From a checkpoint of a small transformer trained on Wikipedia.
Architecture: untied embeddings, normalized queries and keys.
Training: 616M tokens, 4697 steps.
Each number is 50 + 10 x the weight over its row's rms, rounded and kept within 0 to 99. Layers, rows and columns count from 0. The size before them is the row's rms in percent of the matrix's.

# layer 7 attention query, 576x576, rms 0.019, rows 564-575, columns 528-575
102:49 41 53 59 64 69 45 67 46 44 49 53 69 40 55 40 49 43 42 39 52 46 54 48 43 40 66 56 55 41 58 52 50 26 54 43 61 66 48 59 69 50 56 51 61 42 56 45
101:39 47 62 44 47 39 38 56 42 43 62 37 67 34 39 57 61 39 57 57 48 75 53 41 50 48 43 51 65 57 55 61 40 66 50 62 70 62 48 61 55 42 44 62 48 46 44 51
105:47 54 32 55 62 48 52 45 53 55 33 38 42 42 52 50 71 37 55 69 65 52 47 46 53 59 42 37 53 53 57 57 35 46 24 35 49 63 59 48 53 57 44 76 55 48 36 41
101:46 74 60 44 49 57 35 33 42 47 33 48 43 43 63 55 53 41 57 45 63 44 33 45 58 59 45 38 51 58 38 52 50 61 43 43 49 50 41 56 41 44 34 62 28 77 53 55
108:28 50 68 40 34 58 61 46 73 47 42 37 37 38 48 46 64 31 68 53 61 56 37 47 65 65 64 45 48 48 50 49 39 42 58 47 47 48 54 52 55 64 41 54 29 30 42 58
091:61 37 46 59 48 54 61 50 38 54 65 72 47 52 38 41 41 55 44 49 59 39 54 56 58 23 54 51 39 53 46 57 51 32 48 29 40 48 49 50 44 41 58 63 49 41 67 64
100:72 54 60 57 54 63 47 57 50 51 73 51 57 45 48 47 45 49 77 54 56 53 67 46 52 63 63 46 47 55 50 67 63 67 44 65 55 68 47 59 47 53 74 44 39 53 52 44
096:67 48 51 43 70 41 63 46 43 66 54 49 45 82 45 40 26 55 67 52 34 63 75 55 43 67 44 58 58 43 45 54 34 40 46 59 52 46 30 57 42 54 72 44 51 41 48 51
095:39 50 54 49 53 39 46 62 30 59 49 58 57 55 39 50 51 48 43 65 60 47 46 49 57 36 58 50 44 41 59 46 42 50 50 51 46 49 71 63 44 44 56 24 58 36 61 54
109:54 47 70 46 33 44 66 39 37 48 58 43 62 44 60 47 58 48 26 37 44 58 51 39 66 54 60 29 55 56 53 64 53 42 46 63 54 65 59 55 28 49 28 48 46 54 41 50
100:52 58 51 41 40 52 46 41 65 37 48 53 46 56 49 47 65 35 49 60 42 45 61 24 35 65 56 63 62 72 46 36 47 59 64 52 49 59 43 45 51 50 44 51 55 29 64 53
098:35 56 62 47 36 40 41 35 59 41 47 60 42 61 65 61 48 45 51 48 27 60 47 51 55 54 40 53 43 54 45 45 60 54 44 54 59 42 36 33 56 65 55 51 71 63 46 62